From a checkpoint of a small transformer trained on Wikipedia.
Size: 16 layers, width 768, 4 heads of 128, MLP 3072 SwiGLU, vocabulary 36925, 195M parameters.
Architecture: LayerNorm before each block, rotary positions, no biases in attention or MLP, untied embeddings.
Training: a variant of SOAP for these matrices, 899M tokens.
Each number is 128 + 24 x the weight over its row's rms, rounded and kept within 0 to 255. Layers, rows and columns count from 0. Numbers have three digits each. The size before them is the row's rms in percent of the matrix's.

# layer 7 MLP up, 3072x768, rms 0.0679, rows 0-410, columns 288-319
101:138154100166133139138107148134167140112120089087157131103113124139131143122142144098141130118150
102:179127097093117155101115119132143158100155104103056142122155140164168117149098152155130112130092
091:162133174122151121125107122159176155116067118107156109143127136083124180100093170125162162105130
099:141093173117161137119134145157118105159105126201102124130164098115106113180115155154159191140089
098:136073082125111144171153129107113125149103063177158147145137103162142171138151123086081120159146
099:119136126181155090144133138123122126103087126154077070129113078137117163161113121116140103141149
106:112126104158114185096123160161118095149163155151108138134141114141129148085097142089177163071096
102:130155078121100147108103144085095115201134110175141158166091145148153147140150151147087159135117
099:101113105136134116131122110161119085139129158150101139144122160146091146085127140107116109138116
095:125141115130163163155112087109186085149112099115105134113156143163115153118134131115146163150102
102:126123152115122141089099150119129140148127151159118162045140113127113142080123141162129146165108
100:160113134148168133101140090150095057119125167134145106101098126153110106159144111145141079144153
102:077113111086137095137110163109156116082097134147119082102118131083117124117095115114103132104093
103:132093144118102111099126091186118131129102134182119104169116130155132097105124119119113082155095
097:138167100072123120137154135135120119123117127159084125129124146118101140125120105104141169094093
101:154098096111152107136127098154145170116114112145125119127116130093166108148156119123126155130138
101:134151160119143114100126118128131123076099134148119155151158123124136144114105132142156118092121
101:112181146105139149138155149106125144188106120131163148122121130135120094148160111076161115109133
102:130125077148145152121108119164176121122129151140116158142107117120146099149142130112155156152115
102:150125121119122084097131111122134128125084106141160144129110128174179152161113101134151148131100
100:134119153157110105123146118124143142133114138141137130118178125110118099119090169136132141135102
102:119150143077115150118116121089155123159137104147145138126147100100169087087137166109114108141117
099:119172136139108090104151121098093115120168147146123113123131063131170181102157133108117136111140
097:141105153092131095148120157152132113179138131106113129119119089155132135123112164140092113117128
107:132121139143137115121134146083169140111127121126097139149146119138123123108100109126127133158156
103:126115124143145108103140152145136125156132154085183133177150104121111149149130139114131142097168
099:088119096113155099147117125133123118118149138121114141137128108095108117123130120183113158161127
103:149111147135153131141106131092148108124115150119142147147131111210095110100162140129169136117136
095:147093149069126128142100127107148118128130108124168150142125114126119148140116137118095114115124
108:138096109132135164109109098116156188117156113118170125084084147087112120112106132163116140163181
102:147125146164145148141117129117128092130127138108141125133096152127132137161122148166100158179125
087:170172092112167116131142159129163109170170136121139092154149109150122114090099153136159127099137
101:141124140124132168113146141123162104119111108072085114152143136154126144158123152141133150130157
102:120129135109149134120123155130089131118097121087105104163096128129113130135171167145116093130153
104:115084137095119134119150139141132103082123090106124116186132115148149080112172135105143108127079
097:123158134127137126148121140108134143162099161167109088131197127107115071138119077123114143100105
101:111106150087130114140133091130108121112155159089121146109106135102113158094139109088116120139192
101:133111129131120140150088149172154153127124081086104127134131132174114126111134083111142107115080
101:104136085115134106113106111133140105120124131097133109143109133134146099151152086109124102142116
099:152139129127146102150130113162146100158157140130097110160138131141170167138181101138078159133141
098:143075093148146134097176092111103137117107097127179131099139129103152136145152121148114146105168
100:105111152111153164125137150146080084124136158106114118122176156126149129127089086135116111125128
096:141099118102178133097126121122128111076118122123126089107111158120110123146121126115101126152113
101:118148155160116119138126155112160159133130137138141150128133105125147119146118143135172145179133
102:116160122114119104153117137106134132099123133112158134135099074136131123154092145146086131143133
097:119125129137139154124157091117146143119103117111110104126123136110125140130159134076174122132092
102:069124160161115149114120093132154138136126159089148136101116094106149120113124122128108113125112
102:082126100150122117109111083091132111152123165143139115165082098099143113141115107180096110101108
099:174167118142122151127105127101120068108188175107151118141166114129115122127111080140111139123153
101:158140147121119116095105093122134105161150186123117173115120116153167122113162114149190135152144
108:134105108142093121139113155128125140086108109149122144136138110125131136112135125152137121144091
103:124120129064096116119132133138118164125133122143116171150128113132136148103126148158159084140077
097:134126094123099135110116137080140100134103142100167098128092166077123107112067162153132103167148
098:093142131110133125135170138155102095123095119113125150128125095131111154126119163123115149135140
098:166143110103148150150136140115120146128117123135147183135118161112148127114120119106157153136164
098:152142069140123155122111153066085156185102105129130143127108178134130098133106160144142128133127
102:158105130124123133091121176159160120127141122151102114139131105156114158142153179124112106130110
100:178154155124141139097150131151091134145128140142086077127154120150163147125135110115081126118090
100:132127107102112129105120137150104109174120092120151112099152124123084108115148126123119165114089
102:151106150172099117155127141160138124091113179156111133109136171137152174151078155149104099163126
100:153150108119147106100112113140132141124131118160178127142107117111177156102114145116118161156149
096:118109143156146165095142093153100079141137136165155119138150098126155131152111121121150113102122
099:108106096110089142150152131160110099122143179079112130091100134102125084092117133148145077128132
093:116192112120146096107117144102175136135131145104139082083093105177108193079135149151109117082147
102:119137165143152129142128130091111134124136106121119127163135158161128125157137109132141127135152
101:147086118130083168119154084152156099142124120098161098154091155136155124113105139138095116133137
102:111163141113157144116109160072151132100130119112092095115094102130111108105173126134156119137145
108:151136112160119144127152100140082119085135116167102110124150123148103117125172130144149180129127
100:120121098097119127108172135151097181159089135130125092082158111091130177165114111102144093129137
098:173144113129144124089137117080094146119115121138158151116114129129098145163166159151129156160085
098:111138132162182161145150140134120121095116110133131080092083117091115098142098134087116121160165
103:134114105078096142117109123125097152121195123137144077115125151125138131145144143120154122154155
105:138125108101152116125116101131105084132099116095119129180131113102140165148128103133151121133104
097:153129121097162084129125138171114126108151155106142122104152149171168127082138149132161128139102
097:059095155168082107127135170103108118132106143089159135096132106155121122127130131140143128095160
100:130137132071121116152117125097140132157102132147153150134133149125160124141119141102161115130098
098:184130140176134120099079134146142151134131125123154117114136165143174115122137125130102154164141
100:145128144125098129144133101145162138138104122137115099138119143095107125086109087131088141099148
090:138095125118125121116117116126168120134111102112145131097128117141110099130110139141125154093123
103:140119158101130086141170088105113103151111087132137156139154131133147118142129133125127183127108
103:117136148096156123145117105162155077165126098147117133128098132147178080138139094157116098133116
099:110083131153149128120133133128130115127123183150116086114096094116124100129139100133117104137150
098:150060105143128100155176128138122152130149112105150152134083153142084095105198134126144178098164
097:101142151130102119108128097145138140099124125172095124165185161128141105141137131127144084144121
098:172109103140155139113137164149126138123129152137104091134144120124074175122126119094118095150127
122:116147134099128117076179109131125108164147147111142138131134154132158154155129134172111147128120
099:076149094137138128120140103140117132153147141144117106114133138115147138129076121170142125092137
101:115129130117144159139133115155068143143120137145146070092146100159105167107153121130140148138107
102:110146100119150109119083101120126151170092158137089178150125134148141155115113169112095145131158
094:133156139089152126150113161156168129089136130170124131112159131130113095099123102118138133102142
097:113134127138124131078145111095127117113119125152127091117107119132130121125096120119086141096168
101:113146129163141139101146147138147147131123147163141143133100116133096151140135153115115098135158
100:159112123116100085125110147132125132115148095150165152165125173115117124138158106133095152127167
104:111124125138146119163141161114094109165098136117121122134166110102100112129105111124124134137084
100:110094129142100095155120128132131115124103110100108122113132166122071117116131125132109130131167
098:107125126144137098156157121161121091123121120154137197130154161147133125103156132071152117158126
095:145174149116128151075138145117107165145129138112138092143111128148122096143148168171162151131117
103:123102129101098116097117127130119144142146121110125094119116106119145160115163130160134119126121
103:121180129128114099144102117132149131156098111126146136108160131139136172121122141125042051142116
098:125089127119122130104095134148154127102182136140109095092096122155120132144167091137150130124134
100:096142140135128086120142170131119160114097165156139131159129143096111093172127152105129127136118
100:120132144098152120111164153135138129109141121079123112144124132095114145098080125110123200121190
098:143133141144136114128123162112108104132172146136108129091115166157119140124113148133120128127118
100:175107115142172151112076135103106133129127124094152098125114133193065174162125106097131117102129
100:127126114106112117138147127137162184093126074145064120153100111155139117095151086124158167136127
101:134095117053130137093143130138111140145126156153138116144125134136176090137135126138117113139133
099:129154145096125114113116152147099114147153122182049150097107169126094095112102133126134148151141
099:098123140112118128148108080106117142172127120108136101092111103117132140134123149133173152074124
100:105136085159129161145157147091126128090159146118127137147135069104158161136104126130122073141132
101:110130120165147138157116089089122113097124072119208112088132146072136158119152147101103112135163
099:124088165140135171136086116149146133090141129111135100139140158112116125147125187113129083107126
106:112074157107135174143153072088151102184108088163062168142141152152099109112154099111122127116138
102:119112100130128156123156143143099154115147130185161108127132173120149098116089125189125093104123
094:113118100115124166107100127116098111098126177160167165150142104155135114129080082108159084127102
099:147143101115103149143143099111124165144114127168119143103101132115132116151134115139153136113118
095:126122175104133089112120124131115093097143131171138074140134130153106101154141141123121099117143
101:105159114128130137114198105097193110128116105105126091119140137123095096089179133150102132141107
101:117104124131071113075183152136188130160156119143148125093148131173118105132109150128138129119076
101:137156149127109107093114119138104109085114186121172122125145081120111078128119138142160173112139
102:117125130118145135108122138142160082102145145053103089125143113136135122178124108108129136130129
100:068127115133102112096161117127100146080156154115160155109110132152104148168105083143133091135142
101:141135113093137122168118125141144135139125079139125134112081134164128087085111132137127124134091
096:159117149099106133098112094117073075093138124147115124164143092095101147145134139127138103137125
103:107120107123153149163109112084136116118123119126116142146096144157145082113126159122094174118110
102:107123129126129109090105135086114127142159122165165148131102118133119117092166138152125134112148
104:120137126145104089163149121098099092122128106133145079117169134156134149099092148127109122095104
100:186120116139153113128119138094125151134098145100107122079101062115115105136145139104099132110142
097:120143136110083113133124124164102116130119129119135091130173091150114146141103122108096161146128
097:117082140126128148151105168155082077124150192116128152148114139154112122140114173153119137123122
100:144113064110114115111141161109121115102133133150104117135142108103106157126070090144104132139152
106:118143161185123128121123126129115131120149162112119128119143101084100156122129131126087101136106
102:133124122083118136135135154136149142127124151116151115132150096149101103139089087125106137141145
094:140108135109122120137125112141101108187142140163084154139139138115124128106098131139136109120123
097:176106132173088147127087138102156134081141085134108086107150155160134142110139123200133137134137
100:121134151113111132128109101098138111119135126157118138169145140122164160169153122153147154126142
099:117148134138131105167125134168120118126176096141125178115100129116128103119105143136124128134186
102:149125115111120165162138144122095133126167131102115126120127121079132148152137156113131121094118
103:112145106163140112139156137130092107177124154085157116126160138122146130164090146136138095160166
095:140151092066134115143160128128153106126136123100143143171143149140104142105115142125115104152120
100:095122120125150079158101134138150127117114138136120138120126112135129121131116109131091121123165
092:085141135138089106084165124131131119124120145105120174130116103143120144120137169124123160126118
098:068139125175098148140103183146115144137098094139151148152125131150110108127140125088162125099090
092:091124091137119097147138151088124152131076166149123121132129143149084157113184161155143097122139
099:133122114111160161105130104162143129134153162135137111140146111120146115126129119117086137152110
101:135102154121138128134150099155109115160167147112107119146115141165147137140113158154108141137120
099:134135142158085111110157140135126117100162143106142136154125115161131128146132139138174104139133
103:134139149123156144146130104148111125148122137135118121133159146143104155132120158124134127090087
098:125135102131129129093105093118103131167113119138117097106113163102117119105155087139140123140155
102:158149091135133124098118140123139153118149105136175109149106122113131095115149166092101126117150
096:109162121142147152170115134115127112123086134122129148131096141127126152155169132176119158093152
098:168110120127159106127122114136081148164135125148103105138100140134101193136132119152157127141083
102:149107109123114148142120098116136123162119130152167125104166122174132150121125083150114109119121
095:122160117094117130146089137094176140080140098152123131140172159114101154130113131129118128121104
107:153092131137121119163100126099102119113162105138075124187129145168113132137095145096100103123132
099:102131099141120128122115104090141159099090142119169156140137108136120104152189137129158128149098
106:104155122142150170146176141132148109134148115104127148137148135163118169116112151094082125107116
103:142106138148117161153111133191133108153115137084135159139098142116145127118127122133117126126178
099:121104141080116141130124114101102123135158134131149165145144131147093139081155126074092182065073
097:141146074170132102110111071128168086091127131130135081154112134102144155194143130146152137125102
104:119169137119130124105145130142102101154155117108113113206103107143169151150135109145182072127100
100:133105115126118123108147136167160120115112085143160136109145119174153122159104170105096154095124
096:167144161152104146120132137185146144142134108168164156139110122149164160120143147117140124103147
099:130126090105088128165106104160146138151130092144137130181105121158115099136112133126114125102158
099:096126109102111120151049094088127132094171136101127139149116132143131097130116157151134142136099
103:091082120096123147113136131121167143130113137134109122159127111107102185105135155155142166126162
100:139166094161143155155128171098126113111152133122151114105121095147110124113124115140122117158132
101:112094093128104104148168137158146159155146115149140135136114125101124087099095127125122107131146
100:159119132087126134143091106101133115129119140107136103124191130143137145157099102140129124133134
099:152124105106099160088098135162097114120130167124145111135112109122146146123184115155124158134134
098:090161081127119153069102075085135085123105108172103122121107158169103146138130129128150099146182
102:144171121093151156178134152154152143131111156149141122138141095108139132166161111132145124090117
101:135138116131103102107098147161146134117140122157119135142175122147142137136089128105133109076121
100:157173164087118146139111140148153124105131085113103163139132161120132091146131139135132118117143
097:109115135133125120107135145149113135184105139102155115100154114117157135131134143139137115123154
102:085106148137115120159130143110169098085141109133129141118137149140098154156148101123134146156120
099:150178112141150110088129123090121157085179125132134112168112111144123113137104158172135163158118
093:110115117156133166096143135077116117107112141119115119114082134119122112131078103103121119124120
100:123082182086105132135152162125118138155114125164112153135115137111160106088090105145140125094093
104:112183160184162159140157077102102140123123116123170135112142156160105129131157157148121113145126
110:153109073140133141138115131139124162135114145150126105155130109085167109154145148091120100124094
094:163152180136146137120085161120165165102109127085093107114123146123108132149149137128141171169124
107:144123143158131104128168095115127141091106131088143115098129112076163075188131135108156120121141
098:165138135106127143111158154138167162135077141156145139141180119122115122161145130131130143112131
100:116120145158125112118111130102130138144140129114086097086149103109108105129134113109123086149124
111:129131147174139158105102092162137127095109142133159157126121146126157123152136128149126106114088
096:143163135123113099135168140159104137116078157114166105145106125123107187129118127117144135121106
099:118130113156163141127132096128130095098129128155148115103046127106102175181167094102183120121124
099:131143112179130125140138124125137113139137145151141164094083144117102114157112099181118146150132
099:063151127121117157145125139114145104102117183153128120146073135129105100150141158103096163129143
094:159106133112107118118110135121098113113136114115118107124132126145121133103116088153136100156131
096:114149148125143098147104135120156077135145187130144119142073169152091139136138073118099104121133
102:097127110120121130144093148105160139138148156134143157153098112127098134127153093126078158128126
099:105112128170144171142160127117181118162136122128133072125089111121150112102165156155105106118147
100:093158157112128190150145131091084156108145108094111145171112139098109117084102137163129167134167
098:117130134139077108149155102124132121100139135111133064118177143095138110161138101145116119122168
102:117119154115147132157144140114107118161168145087118110110131131146114174126082135140212149117103
098:104140087109135123157102147137133097127124155121125107146127108142090100172101149122127113155101
101:149156186152095132135147142119107164131145110169145107146099117125143141141133085160136131107092
107:126133140095173117163110127155160131136124113144126103136158153120159134115154132143125148111073
099:141140131152125185110137182144072095106115156173101160120081146113104075123139128104103115130140
097:133096110078104089139112138140107119109108136143099153098152132145162170152178141147176126168105
098:143128082153128132140147121154118126159100128115140183148154113163134168110139105121116121126115
096:132118075136132103098110142134113127100163139133152109104118109146120138141161096130152137107095
099:147105091123186127157124108145135134106113089121138122174146117147146133117145139108098099137142
100:118148096111132145128136120151101127149098107097116086143072127177154135155137119114140154154133
105:135125133119134101113117096066107091126100136125123135112091124123150094089148121093092121125080
097:149120119145153125140099100139096160092130201130144136143134145120131077102103136118137121169101
102:118150148133092143121078124142116132113099086117126118127126131164090174133103092146188123113103
099:149072147075121090156159118075111122115089133128155108106109135119151109110106119184130152097131
105:149102138130118081099154105134119141113101153085138139105152149110133130138133152106153123123132
096:128095096123107165134132119174140128155154098171136126102111167139129119172160081078131150120139
102:147110145158138122111156178141131111110162153123093128168113111162115101108091109129128144113124
099:131100139131163148095122140142100103110129133159191125089095142119101120164150115154136133144127
102:132121079130135119068126156170104139161108122148102115104153114160157117166166137129121120123120
105:119168134162116152124139102112159105118192151110119112119127126087110118126086136119154124109144
100:134130105111120143130129090112084091137163155164157148144113124136097130125124107125108094148162
104:120138118118142116130101129128136127093121110123128171092091107128168113122110135133113103127176
103:092135119117093121114131110123133152148092144127163157136155127157143143147096138139135115106137
097:068149126158083148104145128097148147103134117123129080143119104113119079134136148145159131133118
107:133114112140167140163095155164125125125107171166139134153104096189155107145138139101180137114140
102:122117089129116109149121145135113122128169112159129100128149118085145109117083136133107157146142
101:147104118161114142146123115142135123096107112173096118138126092140156129118135123128122128143140
109:093176111133109110113138085112143099094127147135128142128144158135104088136122166160148121120150
100:123118113135118110132137164150143114107055128172118139108166161134097126137101123109139142121097
103:136157106114133138136130132121085097145146117150143129163087154140147138121140139162089122126111
103:078173131099147116116101168127132147133089116154144138105126096136087122088155103143126117149141
101:118118150106127165108134119113114133074078124108094077114128146124164115085090154093169110124109
101:170118164142134108147140108179135135118102120160166140092140150142159137132149136151135127136167
099:089170126088148122121118114117148102102125117158123168137120095120123152149142121159140107138191
102:113126134134160135116154131119124138130089105174093159136148112106106123101176114141178129159129
108:098102099113108130128110145125135119130108113134143161073157123138137123142132109142114124159077
101:126107113125126125062135129127135156175132105128140135136130158103135100130119156124102165149159
098:105143157133101176113162110126125098110181114110127169138137137108134130087139118130114136127110
100:122139123085133120176138117137108124110117099193131123111111117149149132110144122105138086083086
102:139133084090122152119110138114154135132074143128112137137119141145165118093136159131173196111130
102:108119079178125139104129123167106115137130125166118113124108113142141097128133102105128099138145
101:128154152164116107111135117148111136141136134161120100143194095109122127168124137156112110111099
104:118115130095153097112151137174164154133106113145109111134135143099112136160131059155128132123102
100:108127077156133064131174098123139089108133117123110177123162138142143142128119125138168146111104
093:124140113112112139130136168125108113111171152119135115121131135145155125098120114094149125133124
097:147104146100133117155108159104120104149137119096106109109121136143127119179139140140165144110082
098:092095153133127118126137141128118089154123151158097116136125114102140112161139129102118145146156
101:124169123123122145164109117153143158126146123109101142096123101097104102119148115127134150129127
099:123134115132138137061075158094150155144134150138123109135077123143092143122107114131105130131134
097:122136132147142119141108129153111171112188117157124152177118174166133128136127135126137150137114
103:110161139111121130109144115115088150159091112113144161101098121121140108125120156117127123128111
100:116161123135151096115091112154167117135092119097082140137167180126105126145119147104153159127144
099:108144117092115130111080157118140109110127140132132155142121117126118133166135135143145125112106
099:108111116103134088101138132098125135126133123125120145156171123183135097107140118131105126163146
097:135158149117130147132160146164124062097080084161085106130118122114129145163156125088124136125140
099:102128135123132097136097086118075157121178116128101099127140114122150149119106123154097099153119
100:121120138103139132163130136134143112166149160143124114098121144141165180121094128100140117120145
106:183168117114100146144111144129143141107106084178153128120117158085143092120136125103100104137097
108:107137136172132095094124161097141078182149090113116122161092133134085102139091148148153132120126
097:094133097094096134152161121108153109168116110090137136080134139136154143135133118131121152119128
098:093150136178134133107109180143135096141096104154148115144141117120114147137180138122151143124140
094:098137139155135142122138119146140137104150139124122118154107095104128137100096129137102147140132
095:155144116082150141139122124130140087152119142127118074101148145108204118137100159144125132113117
095:071131142165130141110180112106123134153114152108138114143115148134137117131150114102117134110131
103:100137151108095158121156151144114112160117155137122124122128120081142128096123097145150061106124
099:154114115092101101135133165156100139099129108116082089142152128103118113103096112103128157151136
101:133126150113075147160136132130153145144120151146133136129129122114116125128125154122099142139089
098:130100091145104155112138132130109097156128136092147154120072116094154144118114115141143154113105
098:144106135124135130126180100158119114167117123142148115141110165124134092155121149135148112156143
096:150153159147139112098118112105130127139163123104147143105138133144112134145096063115145186101127
101:168112119077109177115111087130105168134152100159114143119114091118083158103122118117140167135134
102:133086118097101128125141131113111115127133113114171130145103165129142147094182087140118171087140
085:131110128146164112174156125111118107099150099118069123132123101108150134104158111102164113093140
100:149127141107117152119126128119116135147088125126085167161126146125169151119150128133152181105170
101:158173118109154176138139130171109155135148094133133142112160124159155110166137129096120135108163
100:144177162113165120102140099128130132144092121118139120156134082177163162169161154119131122143141
101:065108167182161170103117117124121127106087103157142113112099162114148124092124090106151062115147
101:134111117094141112092121143125095132139086132135110102130184097121141130142095140136126144132100
102:134098126096096093115127085098142097108118123100092157095137114129153138161144096117133183119117
099:142113133119105146161160132115131124158168119160121108124140160144128116118140095141142082186121
096:143106150115135130129108115154105155123157183076100160128105130120125129155162153115144114121122
100:144117132131118153107110142136142121143111113128124138139123138143103159131127139100097145152165
107:099096119160181120115111111136153149122122134128149098120112141173143134139125131129134135118154
100:145157093113091126134150118115166135082107077141130107100133122162158150137118109106157153113149
092:109111120152098136128110172111146160137121138119087163103144100116145157115128159147130174123077
104:156139097111134178125145081127133136125121131140159104152082151093125114158123105149138121139106
097:123163144102127103121130114154148118104099065166089105135146120145161140129086140137145157154160
093:105116147132158053120125141115128144120140163130123163147115143143071109145128116159162100100118
102:111132117133094149105141142126117153098104151131146146152115141179091149092132140103124147132108
100:161111151097173142144080160098111145148078124129115112122110079157139154132104109174173150129132
098:109139158154148123108119136126087134124101118133140105145118115092129112128119111152114113121133
096:108121139107121128172144133161138100117094133140130146133127146144146116150145108145142084118116
097:135125128135150180122141132093129113130118143121163113127106109123149139115179124107149122140152
103:144138179155143080167118130095151157135165105179118150099111135101138139132133099133120154139154
097:093127133088055134143117116132115119123120111119111142104120098089134131084114157145110128130149
108:135141136063092125094155106122150153123115147118087127156120111114105155147121127147128171123141
097:123130126195129131129130133083159140167110082097137098153137151120088148118129142139121084145114
099:133116120134171124130123155110104127123141101138159116119154084115136166148157164115097109157094
096:110140089171145113157111111144126097122094158161149123101150111118138156154151137093095136098135
098:127113165109106105100108120110147136144179136134129178119133123136166123125174168087105150126122
102:120150106150132117150130159072056154132144147151118150130122102136151130133140102105112126131117
102:156146134145121133139128112099101102127122107116149169145154133110163140155152110097126130145142
099:147109117126138121161113133151107137125155111145124123111110121157129131069087073124115138132088
101:110101091122160066117106078128098167129120162103144129140107137137140150103157143119102143116092
107:148146091153113140122160115124150113130114116120122140127112100155108082177130160096103142142088
100:093140085146110133138118112140086105125179123158141156127179118149130122164157139146101103143148
104:137094120137148092145093106176124136109150117128130121120107072108135130127125118131106142117103
096:127146093150101137182113123110128091125120091157123158105120156129135148166129110115099142131107
100:125086128100115126134105189159090089129096112071148083118133106174112089120118125093152140074134
099:135142154117152131110147124080144090115126110160146125096101136112123124128092144140113104139152
099:088122118131174140133122162115142128142174138097121115152150123122149144111114124131126175153120
102:132131124179085143112136120163102180108127117130168162131078152169129100105124115139103125132124
101:126136130091102101110094140156148116167150148123170152143161114135119132101123152114118147086107
100:151102147123153142097146080141140123100104125140146111114138133135125121156112135098168115128105
098:123109123144152140131120138129115128133154132162131107116136119103149163108123133177115131147171
098:117163139125114100142129170157135150133107091137115107095129122159166115125099121109191143114139
099:113113138116140105110110124080104145109126108129180150119128113139121135154150160105133116110111
100:150125121146181083146143118171149141133111138064120143121117140089144111122124130148100112122084
099:151130147108158095142055094099112089152049175115076129116149116166153118124136079138147142100126
100:195139171098143102097110108146138098116114106164097161157099130117144165093111108165069115113166
099:130139132146139146111128145121106129160113102150150138122152128178129162176154175144084144141112
100:120167130132112177110143206172132146148129167155136087121170097125117126117112131157096147132204
101:094123176143137121150136142132124083110096129140105104113087138138124119106077171135131168142155
100:099131122138109152135106139097126125090128123166130196130167082158167063157090127146118116113120
099:156178103129123157151172123095141127104152108126167131121114156171106100123180163117139123109117
096:160121106122137106164142088139094138124168073094148143081161136121146106134128117114115151123135
102:098210141095135143169123159146139132128108153186099142151153139137156126196140143098150151119137
095:094112178137127136132154143173166148141101125120095151102117108120116126118133139178152097137163
102:149112072123112190125152114120129112164084122132124112124110118107138132099111085145132117135117
104:130125102111104140145123159137091153148088129129110133082135120178153150136159096131132129095165
097:137092141143117129103091115140128088148130098160102125097124107132150141115122164090123131107157
102:125102153144152119142141116145135143136108134156147120121107145095142103107153098156108131120135
098:106145144150159124180127112120136115114133100140155112112136162187099138142144131129151142147138
101:137112088102110100129098138123108151137104095144127104118113135060108100155153128114081155167090
098:145206130092145106139126119130118121122107119122128131137102111149128127129131103141125159158159
107:056096160149128146094128107128137169113127164157122128117143142121155110108127088135084136131119
098:096143151135127129105105176114139151118122162094142123181116151111150138151187060153119129163128
094:166106137144131122120117120110103137146127141136156146089106142157120093119119148133145135125163
100:114146156076125148149158128139132159130103145148125138129152113149095154154099110128118113125118
100:112108135156124103107102142144125117129100106140176103176086157114107114125087116121162151149107
104:148139093142109129170136089166166158173157163159160124091112128125148074073146112142112117134163
099:174078134107130086155125156161139132140120168114140124113090175166132111109116142066153112133101
105:115126129128090112086141124134151095132137100137132131109099120125118143119091124098148102130127
101:136135094118180128111117143150167113155095160075127140134152126132143178143155133086139142125171
095:116151126093127119119119130089133144106115108161126144131153103122116117128131126102115157063135
098:156111115127166134128183146153126140148134130152091101148136098124113136124141092087144114152140
100:130101108113132124094061118130138108156120154093138157117126161118136129136143103095123138137141
102:147086143101104127143132066149117135141137136124139126117136128102167131162181152146167129174139
098:135169137134158142162114110088102168087104129175106135118092156124114096129159121122184136158105
101:092141103139110124117078127124116112126096144135130122121168121137145116125180153119133085127150
102:123114126133110156156140148123112143129137109156133116106150130132169125156144135125121146101131
101:157154148128104151147133103145129147140074145112162097165139141113140175141123139099148117099097
106:136151143106152103125115114159137114094128140106120115091165149163123134124121105129104122155105
100:136128106116178128157139131110173161126136139113105103140099140121106157127167108110098152128176
101:108147134088126145128104151094154149121098127096118135148106132150117152127125125144153116131149
099:161107135120084119149126134149164124165156081145130119103117129104160168118090127131137151153156
099:107129149122206123135155086156176093078150104081180116125076125173109124113134107158141157125115
097:134131115115120150137133134145121148092142092126149121154123133125137137102141149151117143138121
093:156134116130138137136149107134118119113102113131154116119112174094080092133102137104163156125131
105:136134107118133157114117143136122163116103137119123114107140169097120158104069150126148130176126
091:147146137078079084131124129111117125113169117141129126125169130138125146122096124089103228131116
100:120101107113118128128123114114094124087079138097149152108114109140108093117172193139120119145066
101:164119103122141092120101153106044126149146158125099150127164126118116159109169141057111141142121
094:135122087109084109145145132119124133148093147112151145131125162134139116135116119121112096100129
100:128100140122137109114123138121087151106123176129113136150159105117102130098109138159129136144161
097:181082124154143059064092138123182132127110103097133124133088167122106132097111096141095156171113
094:130142152124123173097120159090118131100092127172128147153179141188157166138097098128140133125139
105:143106097164120128125129131126132131143170124158111114128172100105097144158125149080101106161113
101:126130107137132108155115134060152127133079139151107158146148137163124137107127082076124107095104
099:106122118123118108150111133089139131124117142128136149120097122163115096158120143122101111117130
104:126127102126124146108174129104114196165166163147145136134113091088149105114120086104162135122132
097:137122156139158114084125133140133143160133190093138123136150124133147115075162139129113125108114
101:109100130094113170146171125090122083146128120104162153104141168081131079114139127147104083118096
096:145149129118146102133120124127150114162136153129128130170120154146126114120125159120089160114096
094:150137092135122114193121130137138155128136055116123153127087139137138084115132143143139093149114
100:165110145109110089119109176131099122106108126094063138138091107114075121130126131139128112121106
096:136132157163126095164135173124133102144141148133139099101140145100173131104127099147159129113144
102:079125104139182104119147168110125131128157129137126131099130109155154136109108133125104113099116
101:132126152118096119142131165149114101112131093113118149128136138114090131112115119130089151120162
100:142145119133131124164112142165134151128065092095140160125153108140138117162157107114168119152157
102:081103097149135143120074125138158135131102118115124120097105141121098140158098116176128107158104
102:113142114106100140113151133132132079105176127116079113128112114078097118139123098130134143123137
103:111149133113160141152091119131145086138161105119113100123148138144089177081164143132145089162054
098:114134106162139137115135158158142156110111142083093118127159120113145118183146161156155135106087
096:146144153142115111124112110099131102144137137124151106179155135133092107137126139148125106123103
096:123120166094097127134188164130127155161141127064093113129134125151084126101167108150126103149074
099:102169110089127134118151107099137120134132150144100156111151131148118114155116135107129114117135
100:149142131119134087099102092165132147118095129121075086146123152092102159122139114143141116108111
099:133146148158109099098115175147101157146136125091107156125105158107181087149148155128102112152107
096:180146143139109118128157148115105089106123135115109130099107129149131145162103141099116138088131
108:146156154155091126123119086085080130121082120181127110069125130127112164097151106127142161149133
101:145096138134087109143082123140119122122118127153181118145163145108117120139104132125110153131160
100:128105128113132141132084146129178131082135141131111166120106090126103158100082129118117135157133
102:104087077096101103127137148115129145091106126105137139142093164106132161119108110109152122133153
094:122123060124143154129169130096100151117104135146122124086096133149086158154127093111164090101157
101:129128137166131162150153104123149134107094095105176133148155119115127115138140133108107164118096
100:095145117158133117128123079116124130132124119128135112082148162080121123116122100102107138150104
103:134144174138139114073146125134148117118120139131140126133111114116131131127126133115112147084136
102:137117107099167119093185153144110138144183168105130107083148126156091166119158136153096162144135
094:193067110140098118124133162145129181140145169133130169128126115158090100107114087154103107134117
100:099157109129072143176162167111156120123130133122119157085139107121114100086133141101128152144127
102:168181144139121136120107146129111153140157094159130111070137123122135121101190127110126107124115
099:117107129146165079128091132153173117117145165093103097145117134165143122138119108173154147124144
103:130136167099137113165169151132121100144083142132122133145113108128152115170144135096181128101176
101:127175161149132135142144115161125128127124143129134128160129144092111104114175114117147122116127
103:157123118135141116094133124117146110132174125128152120108136116136104159121141123153156064179136
103:146135132105151152133158114128096161097140119161139135145123112126124152123156135136161175159111
107:130109120137134116108141096133112092123120126092093111139170140104137149152117141162129130183137
099:121133142142094074121148169113148106176095111148123125154140145106147081149104103098141123148126
100:153124072120139142082132127137134094122108158127125149159155123101144072123139147106134136163111
100:146171099143187092169131168075148166096098120130117090119110127113108069097127140114107170100095
098:139153101092125100146125129147134109144179150128185143119110124098161128121141151130121137145167
100:132135118158125177088158110112151123106126143137119110137153134101112134126090138145104134111106
101:156106081158130113122095123094141123068160136136169131108090163155140148117094142126136138152140
101:144134100121145093140171137108105122111149084127154134137125130140115136113124151111147147182156
102:116102116089148132148097144103138076119121135097125123156143130126167155091117126123182138144071